Weights of a small GPT-style language model, trained from scratch on English Wikipedia.
Architecture: RMSNorm before each block, tied embeddings.
Training: a variant of Muon for these matrices, 453M tokens, 6917 steps.
Each number is 128 + 32 x the weight over its row's rms, rounded and kept within 0 to 255. Layers, rows and columns count from 0. Numbers have three digits each. The size before them is the row's rms in percent of the matrix's.

# gate: layer 3 MLP gate, 768x192, rms 0.121, rows 486-509, columns 0-191
# up: layer 3 MLP up, 768x192, rms 0.124, rows 486-509, columns 0-191
# down: layer 3 MLP down (transposed), 768x192, rms 0.114, rows 486-509, columns 0-191
gate486 096:091094142113094107110128134114115206180109127130113211085132156095106132160204093091150084147099150171104103150097132194125195094127064148128064133103127127196074120133086139145106144147052114148060127118110169131100141139142090145143152139196140137114144020116116092165086158127106148123123146064164095140128107106128127180175148089094196112131063179106150168146182138175126126115125129136129137139108147131110182114152161171092133147193098123098090153139108169118106143164103141136084110152146117151140114148122200139134141130126063115106102152133114117139138165124197115146
up486 095:145113091117134199146099115121137089118194112163157107168173062140120157066132140128063133128135113122227128100132111058147125101116159162119185106118151158135183149180079168118136094114155127110142183118166109142155164158110103135116124098140129071131033154105110092133129159082148073126174095148109210115122164136102084161109115138121083118140139139126136146123115156114129153140160126126102146092128129150093118052162116113153172142123167188154084084122154128179150140099107105099129121114126136103121157115155130108138138133096075135144092064189187152087080098141191224110
down486 096:116103164137176133134134118156105197129184162094141110084077193101122106131103121137171113113169112144064116180134158127107087174146131112152107086147110109152130109117135129167139203132117138138166172147155117156145135066178121095163152116071065214134179150140176174055126084144096156163159100111105078134129140141144167097084119140114100143140146107126158106166187103115118162132153142131159071112120106076170118182126126114185112140139122101102125078139111147126110078185090201103198075114143105171155183121125146091108162139137144187107157118124077074133179098090100118099
gate487 096:109090109089102097114169101098103067125121128082123097078063125129095086139124110119147128113183126127151138104098110104153100104127156138095151170107169088107196142192081124106173153148100157074116068132110123190133104126051075115146133089139145142116180146122123116117117163162086092148132147099161105188117090088072103113150158149103082082116200163122086100171164078134137089158148143163154108120115098143084058150156077113177115110165175114109112074138207140123162113122115084127202122133156099107084105132087172128143193130128128109174135143124110207163142093124120160143
up487 099:084094139151159075079102105137123094176103081131142163151121128108059068116122124093161144150142167021132156085166165062141153093139157150146167125149122158147160120144169117141096097177124163129160127118130096137120105138127153111140128088148169127087114190166150125123148125105107126142068142131126157139154092099145057155145113165129045068166185132097136069083171128186098157139191104162146090124081085071131167118125138047113115105083124094137142132162129107153094106121147109190151109113182141191074093139101161150155124130137174135172187137148125168087132097110128115139
down487 097:182144115072142084188122154121126176107144185095157160114148113104146131175154129103142130144142114171135136179136103174111085115127055157118110126166145096100136183123116137082125152076101114190070124078111185076125125154087091133086143185130087159160124119123119133143096151117162098171177127104120113090122135126098161103107096104104201125051080116134174161173108148102150087100136129116120106162174165092126123122128194141171129127116079149150127089084107161119124120112137141117080114084061128110197133121105094118084133111124142090059042160126132150197132199155167079153
gate488 097:154172155108094112124139146126145123068104097115149139143121176112178107131149150139136175118098185102122130146140144130149158135150111153137199147102118150146072148116113119177096151113087110064143152142095156122127105122209184086156115136112156146106162112120106150083110150155107089080144076131074146118088147160152155114101063086136146183135110151095111144120119082143118128107125068121144160139097123255104102119124125118131080142043106161104061152091143110145108151162160101175120169188115043131128121082097099095109113105112096158125142090173160170107113127070102083093
up488 095:112160185128123135144171146146144125130133134142130159108075153191120088110113162128087061125072115073133133112178173125127131141121124157157168138162160095105125169129151154200107162090055095114132094159164119092139138141141114142103140089086204125113185158140146064114064176109123114107099130111124146077158148163154152101140103189077135089128141135178132118088175101066167083137117154112168133127156112116148115046104090157143128067082150121062133098173142133107127153160150090116121107089100177040112165127120100172134091104160159128075159056150137090130164096106151102100
down488 095:129075112108123140140078143118134090102116146139159131108140105176181183122100064103175153121135134166112161114118099171148129125168143130084109116108092110119162082138141121089188134170145116161192094176098089157098159113129102143122104115185133136140104092126089175175132127080172188181155106145180144141126108106161140084159159152122176176122152142094145132186061103111114148119139114076141158206133130068190088143167132103145106137115145152167134062159156113083156108128153177144176101068081146099062081111206135086098161166138167129098128178146101147067126143147118119077
gate489 101:138166117139074129112112070139106130156157108153156091135096112164148091124141130156166134110136213110134193128155168105136147160116136142130142082129132134107132087159126065109146094102151210109129139148128153146117111111147153192113106206081146131152113116149116071103129120101142140112080048099115123153190164118168114100108132121120096162107077162164081117077144132158134120147109181097122153092133106124115137203142153126110176108114108228094096158090176178114172135146137079099131101119101092054137155092136104130098140060069162131148074069134147081167148195113112071129
up489 097:086112086185148043104113168143090129154141120087132103130091107106161148021129169128158141123095146146184175107085057174092125133126109120138147160103189121127121191164094168158150090133050134099068146150082129130133127096118093071124150149136150129148135118127130121100137066138143079141100126137197109155117115128122058143106093094134146189117159164122137139130118067119158174065123180129113129069111103130130077142049098112112123148154107170062112130143134119131079102121143123112143133165071128138083170152174107171106154132087169125132110165123128161123100199081102135104
down489 094:078149109106119170138182103096114179122130172164155160106153077165145194134119145118123162069154100119136105129125190177143143130148089094169120167181166099076106063098166172152131127137154101104105108195130185083070094151112156140106137180149209078130103097174172151091128190120143104078111121131087126076107188133181088114116129148112156148143136127175149166073146155186126104176124118144144073130091145128154163088155132147113112069092133120133134120165132106079136105159130116130127129128198122161191105072127190103153158062157088089135128100130144108117122144171124104131
gate490 089:086140128050044130152096077147146131167154064094112157090143187113171101131190147121085087159150099150131115131118084063106129113141133108157099105112139136116145122181178133123073149178113158148124091093095126113086100132099150118167137098113128141088122117102135099165123165099147120128114145176118101098154129164066113163135100140149138145142073066117140109136131175140080159157182145154116109129135148131154125096178110119075108096127101204121180124139071199179125091115184146109104194127098082202157092143112123096088188191070097114178135165140163164122173159129128120131
up490 097:109133147183106111122163111164097126132078147195112095175158167120120131123113126106157135073175130100174137098120150148123194126138109157070166139088171103111108177134109109116099086165100138135204135173175098083139084081116144135096095119107139116118078128130147137077113073093073110155088068100138114145112188136196118113154125089152119111152150101157148089130091141150191096080081142061161237107134140083151141150076186162156116126108108090081109127189100116139114126121132127166172107107166099135121112126140134108131062094165133110098090114086160128176105065165094152118
down490 096:121127128133127118147152137103126161135110170115153123100105096142134112195152176139121073144211140208144135140141032086144069109127142088113095165116114136156067127117140163127135167188162101118168100074159143137110130139093137144141098119125123113119156125118109106147070127178167181066076170096161115103083090168116131122137127168132141138161086136078100117169137143107075164126138159188156123175079137112137188137184098084095130168150190146162119171107160128135153113101079101116113137116147152126140179158112083123054164146114169136155174035098137111122124200174132079108
gate491 103:179122117137069143109100146157174145149173168152157173071162131059146088125100144128111202146123102126095157067189157111174122111158118127165163156084146134209079136112120122168133160187108083128201100134178110123138136124098168173124152185152173128104156118090155133106124168121087111154128118189103126124171094067109110123216110142073173082149140134139110123106116128159159182111109119133085104080149130082086105129090156145093127141102148097146093101173056153144055111113152146113133113158168117145103161152122147172128178066143113120144181149164099127156146093138155145171
up491 101:141106136133131057093084072125136102091128126191119111118088134073164151174179134158165144108208165121114077140156052140141144187169132117161117076108150177147138090113161131123147108128139138169134181092101125134112122125150199097098140114145135153162150097118071141107162110132112092105149137162077147114102201124152120083144130105106120158124084181159097155141155147072125076127127149085090102136153111131063120091135124095176146134082096171147142114149099071133109078186124132134138073105230100110122165123097217138112135138151102170196128131077106146131146080145101132092
down491 097:131090135108139121145145178145126127125110134198168170168180101138095120133097164096146119075088097185147156131095129162101095088161117104142133210123084121165116134169124071121091155109129169065117092163081146176223108155120080120155159135118145135056132151131156079127099138119158146152148110101138138143082078129197135146101139156172174145160156076070219139079099110171111129110134148156114177198103162138143181168087092117107117127109133139080155126147153172101111160091113108127116158126091179151088136114119099107087147137116141119085147121136088089123081194117193153140
gate492 103:089110136109136124110186112109084147150118107156154146095074164123183094152090105103089105146156170066137186100141116170117117112164169161177146156110125108135095153095179167101152120127069137108141171063094118153207094157085151179121119118087120190180114144134123134114098135085104151097065123145123112103164078157148122150129168151132101156110084151169202171040130113191155133132170120109136142175102151139092180118167109084147133182136116121129109145185161116107119142119155140110119118145123145113100133097172140218148109094116158146068124127185050081112108160177097139128
up492 099:096118127142068123115123105088066147092135116119125194127129121084148106140137181105102131152161148092099194147139142093075074116127144206158141134069127083163103139142156142094153153111085118098171133020116093133132124172137166140166160100207129155116120103133119115127042138092108130094118159133125134156213181164152131144134174180109114099099157128142162156109105162076179088131133120082145066149118193114143125103165134079149120105080115147158136133166119089127168094117147171123091143133094130097106160077153110157190074085104170109123115135175139135128124096192094111086
down492 102:167107158170176086146108106088134114174136140139090056173134128163126129140152149134105147092115140133132095135100093090129143098103130092131138119170100128078195156156108186108114114123105205149119039139177162078154159104182149121133139129084100134123132156072137126145116107101148165134117126102138086120056122056170133143077082122139081195182141183148135176124054126111132120206122124129109131126137156124115099132069131097118189165192162121094120119043089123154114066092109083103154134075122152133126140171126123104117110092134095106126103076101139146090088113112196152158
gate493 095:139095113211176088141118118173097137114099097115134063098140143130089102118106139140118108085171152151112186129097114084112167100159113157106165105121125167138110158187082067131120108090088123100171110128160152130144112065065104116128144104154191123109188164141096105155152120120146118132160187148109087064117125119127147091115079108113182153158147102141155168127163103124110121078128073063135127173084182104173103135122140105180073081105108083187131154129140145113214118168152072139107101127149139099129139154102095117106128129147120133101195109088044160134113131129064153057
up493 099:071106165116098153110176149146156159170147125120120141149141119180154069129166162128100124113094134120117206104122134151096138090100140146122081151105073113125045138147035145106186117147122061165083139158096172122132158141097153126081163193139128098143157131120137086095074142127108156081088128128111075090081118083168118080113099144139133057126150157106181153153180123147113121128150114108140112112233169124147039115115145110101150139160160143102096128127168120133180164089156160147122070150128091111185111104173133086107109165171127145086134136140116097071115084173146114121
down493 095:155140113146102149108103094105135148114184133142100141177131121111091120125111087153135062170097147153095117147126144099152078152128100149074176096149148105099185193131179103092063170145145213108140123127121100111131120124158125167126126114123114171070108130119144155133117139115135119156190103143182174202149155065111084126160148106122129117115071135108108151161109134070149088154120141183069161178102147130100172162122096142086144128098113112142197130113084097133051056182104158090136144080125098172173100135119066080084110110150145121171172151123090124106127147120169192197
gate494 093:149138161127116130148115140105124202110129134062118124100188065133098083121172152139147114153152111126107106127060135109146121145101083127149070122134151091128155146098094187166120122094097147141118117134133108085155059134154129142118123141157102137160130181087154182169106125174094117141108120083100106122172166119097120150200093137143080220055090083149104108100080113098127110136126125155128150196130101121105106114132158138106101130151171087101182128147145128192177123184121104106121175085132101107113056120159136122138126147082168115162111116028222087102118150127200126152
up494 094:123090156195101100134144166116167124135103108090129202147181107130120109087159171105099181144161108150101112078108150138148159070155169115116140158197134127122151185101162149182101122146154131141107062122148153115149188133142103155115110104186176151119161095189099160135133140097128098087136149107081138125142145116144058129156113086142155098130121177205068127164158136196144114169157141149111141142130135112051171129165185109088063146113110103115085147102127107134078139090109068148175155151132110109057089154216124149128127157113100078143135187126125154152162109108170101143
down494 088:161102141137109186142101151157086130123122154140156097103118109095155128136107092188139110166118190106167100166220106120101121167089096124130105116120108124119102125100048125096142191121128103129108129131123162145147084152165159099122125127030115074125106167060127086133101091177117187131172108149137119137129110123079175156110168118116084148172073070047193160147067110080166111110107156119149180111165101103161071104103092121162170143157094098161140059126139137101146122099114169105104070160177158122132125085094077118167141083141154144140101117158144087160128105086125153138
gate495 100:190143149168056138141098079112118063080161162112052113127173187094136145106119075169159145107066096131136103090085070138096132166107122131156103166095106123117117089146128126095166104153149074099133164135137139193129141091115087189155160124158109157201154150124112135103142134155120138145129122074140133151122158118133133109148212131101096102104123172124113186108111102170120162159137115133095122118148022160088131177159094141125148171154183126085113137059151159162169079162158106102089150122141183109112147101157139120139064089154126124138130130089140139123077103109159131047
up495 100:134190116134132099102095229134161177160108138114141119127163158140141136128138114135147142213105177129159118082196163117171146133115135148107115145190143166121090114187080195119146132112128162151094146167103144120107163123149143133124119124155116137069097162150126108130089157143179129070126101111113086110098145155097160122171166187118123144138153116123069128070078152163126106159184137101132136135117070145131152120175124119090183169086126153074137126055098101076154122151082151150089232143159118147121171159120172155124089061185135170112144096145132122122075161114101073104
down495 102:157142101131113115134139075109109080198063130120165164081104098152090122194152161097154102057149125143117139146097115173106129126096137138173187132149130089115179109130130122086044152167143128107132036070121070113159144142110158075111161203108123120154138121143136153145162143096130127160134147140192153111145167161144121091085096111139158121157110189148127117128164134107175148085125103115163148154121183147142208093121194125114059170141148111165102130177166144110075141093145129161192100103106100125065158089124169124090162142136181076136103074115111147134139146158108144161
gate496 103:146115113117209153177104115153146139166158141185135121132126105152140132146134114142133124172114111164122124167131065079137203116140089140132170105142227157133146127188138128146179143098200128156081162126165100126120099143050149185110113141103139130104103170101153073116149145166106165137128160151109116106174105076118127088168095069114136160105158133051089118128118142120099183114141076151133125151088135174178138140132167110102112124165139141136107191097171203126152139167155079108162146128156060115033084160160141105116124166169179111124092104139159078114154091160141122161
up496 094:114135114169132134106137117076177085119105128124180108154121170086098129153156132125167131080162100112064123090176153173148079145085182094127142127149094112137108148106127156120112108138103087079155105152095142138153113150192099078141168100156164106178116117154113116198153081176148168153090166167153156155125134207145173117057179160114163116121074103129169138135113089104121143114155137116086123125176136097100136146042142093116122150100149187149191055154140046155105154118105139119121134146092179172202112139141093162083156132090145156142198151140092146115132082102100153116
down496 101:085119136116143136144163154139096206060155065111151116118065127117142129133127124136159130119131079183155117122157065125211123151169136160111128153126112160171113108136100132129112153111159132146139142121155142064106154142059126143145166149112122155069216110105201135164120156145111144129120155135103154135137101153108115112172086113091157142124061201066104168117098159152103181123118058081168139144091135165138105143121118131090139145152137165112065237098080118103125141145148121104137169132152096085109118166093178125179182186164121130088163144172157140112095141123171076133
gate497 099:128088063136156202151129148120144105151150080119114124175146134120143101166125114079089134148130073110116049145113124147166127176167161089096141088105133093085177083176091122158004139161154158166162112139118115158115051159110141116114131149143112110176167125102072111149151110115142130114168125140079099115107069136118176127141128125056130195101135115114111106129156109096140085123175182108112126134124068093141128076123124123091138111153173121141132099088123134165151126104227085090075103091169125115142098109110086166113173087132053101065132117164110106141099148105120142144
up497 096:169165176087144130111129138120175080138121173179088054118139113092110168057175146132116159139098173131156140141119145067157153086132127095169159147135143088168145092122149140100136102158131126154091098153147156150173126154171104163131080074101162166115124096209107058139100147151079125083074102088173138194168112090109129097118210141156138131119105099127136169087069124074098159098096059138111117081142130207185137097192102163136128164113128088111161141117130161109072115170110132143148140100148177107158135142124160129155127134159127173130151124157132197142119107076159104141
down497 096:091082094144099111156187139180112132140150099104135205119096153095114106124179156108104129145114083164115106148107151169145091194124114159135088079093145123086123133121103105112115133154131092106152108081092120087104099106079124115157135118180130131160110200032102169153207153127121168159145124170091119060089159118127137206116139130157146129100125151166146091185152109154090073143152186088142119183122110114110134132084127103112069110121118099108097125072184088172168153076078162108155140128089061178086118162160115126107129130067146103123121111069094098160147157150096142133
gate498 105:158154073146200159182103125174153136104172135112100156078128154133182159127155127142115111120120149120163147163116136141079171133111140170090038096098139100163119157130131089102142181110150129151172180128112133130096162118071148190148065125113170119120138082106102110094123136116163110121135143105144105097081141163130179123164118164118143198135125099113149113120155054090174138133140065074077108101155116110123163124158160167148155102117112103156057170093073130185124124036092130097172121146169137078164179166122109210154074118160160151125167099127126153149121076106136133159
up498 099:145167099150118195176127081084079141156116145147094162114142168165098136168140110113115156081137135124098110118129176132105091109163120085127117137107232095151102097155164148099137162139133096137126143200086187179185164133153048110142110067085129157137077160130168089096132147155150135189133139143174185121156120128123143162116145117113081113128142167151148111110169108175099091133165172148169120142117115160129153156144101120061151133087128121153150227068119138117178150111112108098150185120137111167098177139140112163149100154119124082126163086097140083112099189081053115107
down498 099:087123171125088068118109213093149123119115121205167126121147132111096122054084085122191120159121145103132129099179155093144092078158137125132122090149122120121133134120144128124127139081107110142131166108131129088153139085100174144081159219166128142145090150133079116106097111114111127140139085141137152138124126153136097104149127101137154140092078140138143171122053156157142144128132098129070153142200113157110098119131104083160110145189119125077131107127144071069150037158102152134104103076118090162112077116186141121152183078163121063097113170162100165162193181168164088091
gate499 102:129177141110156140147127152123108145090114120135150150114143075181145243114073137121100105156144087092121136070063177166159092140192136080142152158146158104089137092109157149126080171109083085146172093095138122091126161129162107101125146142172117159074140134103155128061144192129113076157104105153104186130152110161096126153168175199130127102152111133134134072097166154101101095153148181157140129120103128117103064121178151147146100120130122115129044093127116054093079127124168065110149193139102113098134132143080131132126098122061147121121168107125121168180120089147176139131
up499 101:154118182166169079094105122088096149063052087120144134066132132121158147121112174126101163117143131088112189148159133125062128109126141142107159153166105110138096130106115145130196107131074142120150076094142128108164101074121072111143150114134068121117093118144190132093089145126085050130179078176108137089124157080125115120177128197084150135159138139159169061066157135081090093181149133126174127141141162131111097105144124106129090137133159114152153143122120120103117130093161141153067172155111088074067142103180089202150066143136091115065157118165151128109113117124116080136
down499 103:154141166120125133113118126120103153161196175080131112126185078124107122140135159138149120085148208190082100145087056094135152122158093117173117139148156147066155098140101120181106109112143181107107111128136096122144121141152198139170136156111176101156170120138093088128134174085119183094124137139127143129106163189173118115113049142104164094105115129145101140162092123118128069141139155132108102094125087100112116163120116130135158131060110136106146116098119143059120144126101140153150114100071207230146113153127155106171162140173235130145095078133157123083157144079094169109
gate500 101:090144073174130169130071118131151107168104135141092101091098086148154121150153105127113111117177167144029153140157201164149101174168117139177118094076048141109128137140146102134129152065124113164151162160088129122159132142116154110117173091137131104160123108129096162169138137171185084132172121171126207120113155169118085133121133106086162055107100130150103097124129096150161154113099141103160209084119162075108120117086144110201126149135197140093144147152090163093081120072175112127159107108132131118110111121148102085166141099181125120069112114181106136104145142106117212142
up500 101:167091085107136112131129137167065109162080116117113137149124137071168111116136134166132181121101145101139092129122137187143101123177148068132089092064107130171149099126125139131086152136123102109119154187169109088154116117121124143059160096143224147130105142159077146146153164166150109077160173149065121084080196082175202149176093165119164170110130130126145064128122106150100123117117146134123154150160170079142139090083183131107116151161169087117118101110113132128162127137173093137191146139152077149081133134176107111084125158129129112113160097145063146156133187108105096222
down500 100:112142103150140162101089143069091178060139132098217212093162173101114102153123145149166129123099165133137137122144113094105130096122115080074132120121064051137125127069123152124094152167099168102133174110189117112152120079090160125195147151093131110127114155119174096090132110130092196135130117080168199126120134120158070193125182105149142143140121120137152172144160177197067065167110168092120169134136114075117071090156090136154126115124099113114153128125139119090130187089159103105120170116135090140114097126100176128122140122150086143104105087108074117165146083130102165119
gate501 103:109142121112142135153136155129121078087095120149183085132145180090115099114114120121124099132071141100168120134122174213132137128150090109100207151192115147146136090077166135147131086076174111146118110122137143163059175091143187121161128198128126129177088180120089109139104176135116149115095084184070137179119135124146153186094169104102105135109130117148143122084091177106107105151170098114125155127097087101133088155096061126128105163126159130107116134124165148115176177144174161099121123163133162154127139181066055160100146114170168094158113208125153142176126152176148099063
up501 100:083176156132163160055133109206117142106134153140128122183180148096125132099099100133111100149181096072106080157160123138167130147079144148083152065044053089100099131132162151106102160103132124104129208155165164150131138176159204145089165102138138111126147114140143158133113149097181091121158127091165144132126102136128187161160067142179147133170137144116125187120124157138089103118113117160112122105139081102148130151107145054166171130096184197140120105165108156132120092133144111113190177119069154218072118158147129154130140115101132115144140112138103143131109118107153154066
down501 097:118177131133144075150132175136150075162123116131089092125075098143103099158162134113130093141080158116114116169122153101092137074109087159147130115199143132161168144163153136146181081118153085096173124095174082112148117101071097098108173140067138108070095038110114092174156165072119110192117101119113119108111117138103101140127144122149153096119158048066124136110152141084130134081134136133166143127140132179124150160115152140138143137154132127130150166063163159137094155099064130140117124157197146159134141092200155162084111084116141152083106153140184088142202054152075100143
gate502 096:169200147091192106167139129078134042102110126122138148124096171143138089133087157122111064133156177225057162186109098142108163106173177153149148117119140148125135159039169150105093121122137102146120067151102152116099116158131167065160106160133141102119098173089105140119142134131202136128118082168131122163104099106147117153143146119141140143174089078147111100123140136120097099104137139136177089108157155062173123087161143158140046139150161130136114104132154106133097075114164147153131081154150148085131084138179159195131144185099133158103122174077085153115141128099114168124
up502 099:135158072119113113131114149111133128113130102124108166128135130173150137126131147189138139121176120152143158143095055162121115151056228079131169139134138167127180147088075108162078109117158158146120066126166143199131100056161092103128123110192144137182070105144094156124110116162127086143117158120117102113093133074086162092138199131131107131087144138140046131122156069140183077126117117106145177095093153148143095166137110118136178204133148091119123078136119112162141186170142100119093109146145157073143102162097120098150190164169102077074110170139112137159151090107135144154
down502 099:068135148087154098114149129082201099094086144160127072106109122111171110049072127095114138126089160111060077085143127155175151055100078140078134109135125101131081050138157162125164145125077135136149119132113159183143102158129138168128120119144150142134140170151086189160185102177170151111134146133117161179130060148146160167127060160174127135070095107165122142114131104114109117153131149064107098138077118137105147149129072108177055037124144120175120148140179105143132096131091149126141089104092118164104086127106170164118082138126125119119133080135132101123137155125142068118
gate503 094:091180161158115148085152151156171078177162132115122103180177148107198145147125119129077155098136178073127107141163118122129136151097136113107104094156149103094093118096103086160149138095118073171138085117131097173162125143072170108182166127119141136129149154149126202129155162155120115105110141043110136127140122166062123123094151153073118150099162121135149123120133123090137135088167137177116091132130146187153184146130100105173134099129153085163197153176148106121190103120108126108155155133140115056128148102081100133081129037099119125114125077111120107053078126137051134048
up503 096:215109154077127082121085102130100152061059115097121145076115124125082114127153094096121097143115173134057142170121137123134131094092129180118176169124149143155192168164107095123088149095106199123083146151131087157085162125086096114097153141108146121121059068083137104165093081109142100177084130147182196168082176071156128181112119064127130050148170112119118106150126111116112107145077127067144133105160118132181124114102146131097126123113154208141077091152117158096157153115147138123085164144155133128142115123107098145154151126117175166159163089161137147153169105127110139161
down503 099:115081102162131106169094195181195090181121096159112067161181079129133151164136082108123146128169123083118102121128128141122100153157137076122127135125156127191060195099130136178203092123150094174164101147140120097134170101149115142145067077152175118124147154133128130180123137141115136140134104095109119085148095171103200085118091121147139130122088182132149129162133079199095125111167157144158137137083190127122157144107102162143112127147189092126144094108115053135139067169089087116080105171138114104125184154174085079119153118151108144134125112163175122062076136110153141130
gate504 098:080076108130148093077146132108208114109135175157161091137070149089080115116123121133149164099106096125108109119151113090077070167097113144106118103154136153143150151171109069120120135093117132139157160190087151097162126162104114060164108139153127152202116102178109134081241155177159138114107140108137056160082117123145083119133127157127125124125156091103103126097104152149104109188135173114111168116132176152107110124130117081111147156097147131152122091091136145125161126118123128149173073213144039121126210161113137175123138116127144137190080097141144121101179112138136200111
up504 098:122152102108171095118210103140086123099193137137164095171101104149150134162116194179141141098190068186129145111154124134119162110110137105124120134111137163134106117150073144104165102156148101133156111086129105097125136154078108117200151099084160117132139101094126102104145129101140192119131135077089144097114133119118153112162146091140126129056210115111086169081168167139123148111106129102103188136173100145102223109132100123191142187102122195085067128108094122111161136077061112114122082105156130097132118141136125123075167101214181136118116153060124126080141124154107128101
down504 096:073113126121100091107078160126145082116120146152121160121155117130130108146131096045106122121105162170128153098125194149104099149135134099156121098148149187071151164146144136165166138080112122130141156150218135168121120172151091132089069154136076165138148179164142137057114142127143046177132130133167104121060061123128087167107117152168107107154137137159155088154154084125139060161159196137158085095084151125112131146124166068081103108150117091122184103114156117097207096142168117085086177051114139107103119120179145137198111120109098164133137149164119091107124140106124152136
gate505 096:129172177092201163090080136140127126128118112161082096172162127144093106105161140069181137113134149149122131171118150156118126112168097089123125061105099158137128179144117081184096058125146132132104187141124062198136101041173192115146101116114117175130134149106120199116087174134122163161091126172129123113057144120105153107145131149149159193104165086065152211151121193160129170111129093089097110103177170095115115164113086120131141160145101166089169164095090109118144129112147170107132068132107112123099105111124095145129170091150168095124118138119160120153171129148101158138
up505 101:149112150126068134134149052153122128138135165101120108112090053129117138055165202112123154125044138112150201139064186075119145102129165167097155106177163106111162128127161105134151070153130138136117181131099125096112138146067143169165082161096104074199103175091160091135140105134146135154167143097106158062070157063166115121149144121095133154167140157133126053145102144117143127124131086149096132101127130129155175093142155127131124131156104115091090085120095100159129188091128159196105144166164104085135160150131124148157170142087121117182156171104117174127085104112094088147
down505 099:127122141164159158149119134061080133107131110189125136140157200117097123160130088120118141099205105161080142084197059110165138141153129113096106140117142128104131086112138122145141196121105114129097096086164144072154136126188188107142096141138138232106117159156101161144146159136140195150123161074162089142115102152117129082107120098130079084140148136149126166128181140115195064096137166146152131146150111129138067136130147079098139121107128137193146106129144179143089119193099107077138134116109139167224152166180110148125069148147161146092091158160115076120124108103168111165
gate506 098:134136136155073153085117093095159111144099108151172131098172114149132160158180121131097127132158127168085124112095154089150137161136084152137125151075103122145093196050127179088187163115100134120178184141131120126071148140150140190146102090189088185094175133076073086139100151089118144118148076123123119079135159132132088086088113089123120142114156126069146090160134137151131135072188115097155088130155106172083106071103149184150110138128118147159121124169126207179115187124071136185143193114125124153080157116130131169128200131178150121136145092102145143088081105110136152106
up506 096:081134157124144085136106097062098153130136040118192152100152066141140085140129162131050159160166083105115192113127157139140133162167081125144139109131106099187148129090107131124182113172061088156120153133121141103128147092069134143125043100142085160132154073131098117129122163107118163138193185132104103123155130172115118085125108079158130097158134083128135102107124106116132146187165036096082109143114127099108155102057124101105118063098142113213154118137135148138140145156073124176076130091110113134143133120165136151161122098185136166107070106154142118110169098106126134086
down506 101:150105136112158081083129139156067197152130178147052166110112116086131146170113125103181105094085095142125116150126127096189155095113161103168063164117165108135138136147116124124110125110131057089066102148112102171175114159127082078143168083136122089135092168187126160121115125155160140118111063062149155133095131118129104147177170139150127136097117174144085178103178104134091166047116151146145114105167129119181186101056165116105157126157101108088104124102083068108138106158182112129131065129169158174125180126166172096094090105128162148157170125135167100125154131103157143146
gate507 107:089139137137109096140162103153121143129163079110159144158171138138080171121139146170201128150059109133121150117165097079144164122107106137106129135145147149148154140059125098117111125104126125158151122149082131104082075086146133178127109132107106161116075129147158130156097103107095076172083123136143137149047133146108117175088152082161176138142082115166106142109111104131115065140145067161108132121056149081086094132144123165015066112076127078124182164159143110123115159037099161177130178117147150145085186161133106124063148152087097113121158109175193116105110141106120115134
up507 112:151171136169120067123089102170118113116174103097178113120240137085063123121089154130117143118100178141147166113166099134137134154158075147145151090134113185113141125046128104190123063090130079151137171173126191143118126158169113147121101105103154105123073079192120136126121115079129060152090130153118152110097119146118146159115115101170148124164116129180118108113111111172082112129128122114120170108098103115097145134117144167096120116101123046166122158128169132184111139043093206124125164066116126127071157111127121101157078134100124117104171165157120168085086153139149102173
down507 106:157112144147172111135128181092193127188160224120108112097122142101161081102114133022093166099192076166141096130097131110140150143133165095181142071183115089079137178149136110096125111130149152138122167174170136142129127132138119086148205146094155116123160106183122074115118110127141141115135119098116184114095155126073152118168126100101131202130162114128105146154108142119137107091113112094156130188138122123148127148088136155171195128119115072170195060158162150147146093210147073100128154112128155143156119151116136168144110121132157124158156195115071127126155069111136122149
gate508 105:150088186087203055189098167122145175143115171170116127100184121099128118148161119148143132118151108075131080112158118173163064179183134129092137144150133093157091144098176143114128132103078137049134098133111142157132143119079156192078158164157125120144103107068157159126145168112154136105105136152109115104123125171130126112139107112127144127126148149100114093141111130127149153161169049127146124102120160131185130144117055147110073189200098089131131113178117144124065113106122116134121099048113164106047171121132134112090113101172113162065110164069093122126176133086094139097
up508 101:134130120115149083156152122139122093053101145092155175177120132089129089119155075125058148102128128076100138116168095129146171089070112113082123118128146187149112134063096110126091135168133129107160173124115056125150161115101138111133154122130094102177119153104199112162079132131143144161107100202141094117185151091093080100136148146151126116064176165138074121092165114200163135137174151180074134152092131116115060115111082163108144101109095133076082149153143140185071046120107115126166103140190136124161134127107136174128153108089134192145098153101198124162140123126114153124
down508 105:106123099169090157161129132197148140169161146231098119095126122120109152142132120127158105142116131137214099120132175155109089156142088196113149069139141155172166075184158128154082129144146136152142184209167117092175133118129122110166143165106162125155122115189136127109133110125143084138144137195117135143077198077147142177146150105098131172159099136132200170180093080147106184132090160102163106081132117138120158139134104134149155101189194112142165115120113147051152161160063188104123152110132099079111112123160137146110152195097110095137151104133113116120139124142134150165
gate509 097:106125092111126119147158100178136072127129139125098158123043143151088077130125152147096149182137119169126114119161119183188159029061131087089164184127170114129106091162191174194087130094092111114168131088154124092096147122098101137132153135156120168142184130167114053149169193153118078114107102146096137116154122166100132135111168094110093096095117127154171079171164128082083118125190148111153156174129118131125120139100131165126146168129113143089143132175125071134156112115106149183076151154147133071106160149110120054117169103116121133146157083137144052118167145171160139132
up509 097:125108041123136202122130119104062093119114166139085130176137117113139158086191110114125117158135148107111158113077136137163113153129156121129143127130170139101172103200158167138132150137144165125114112107134124144115123126090210126159173071104153135089085102143179078134174170152184140175176147156164164099129099134145074121149137115048043147118137125137099142160154078105182134169158127129072092120098124092083169075118082087159136060126095118098102162124065124130131111075076114138114121102137101133103186051150134137069125131118188117105150098087110114112157105093146123092
down509 097:140113236162149117121161175105170122134157143079174151063127176101135142169079131142119120167124089104091133074119155113115114120175092204165106128143058152145126122085111106142122098181112161116175152130114139171123097178125143129122118164134125104129166169126134186149108109107166090139142110115077123103111128127090149138149127181140177136086146106143129168120081166144098114078060113074075141066099147104163118125153108165135111121121187150147108075091182182161133152135207145113200068140112107164172152132101098177165177162114107143102094090174126137167148117142156096172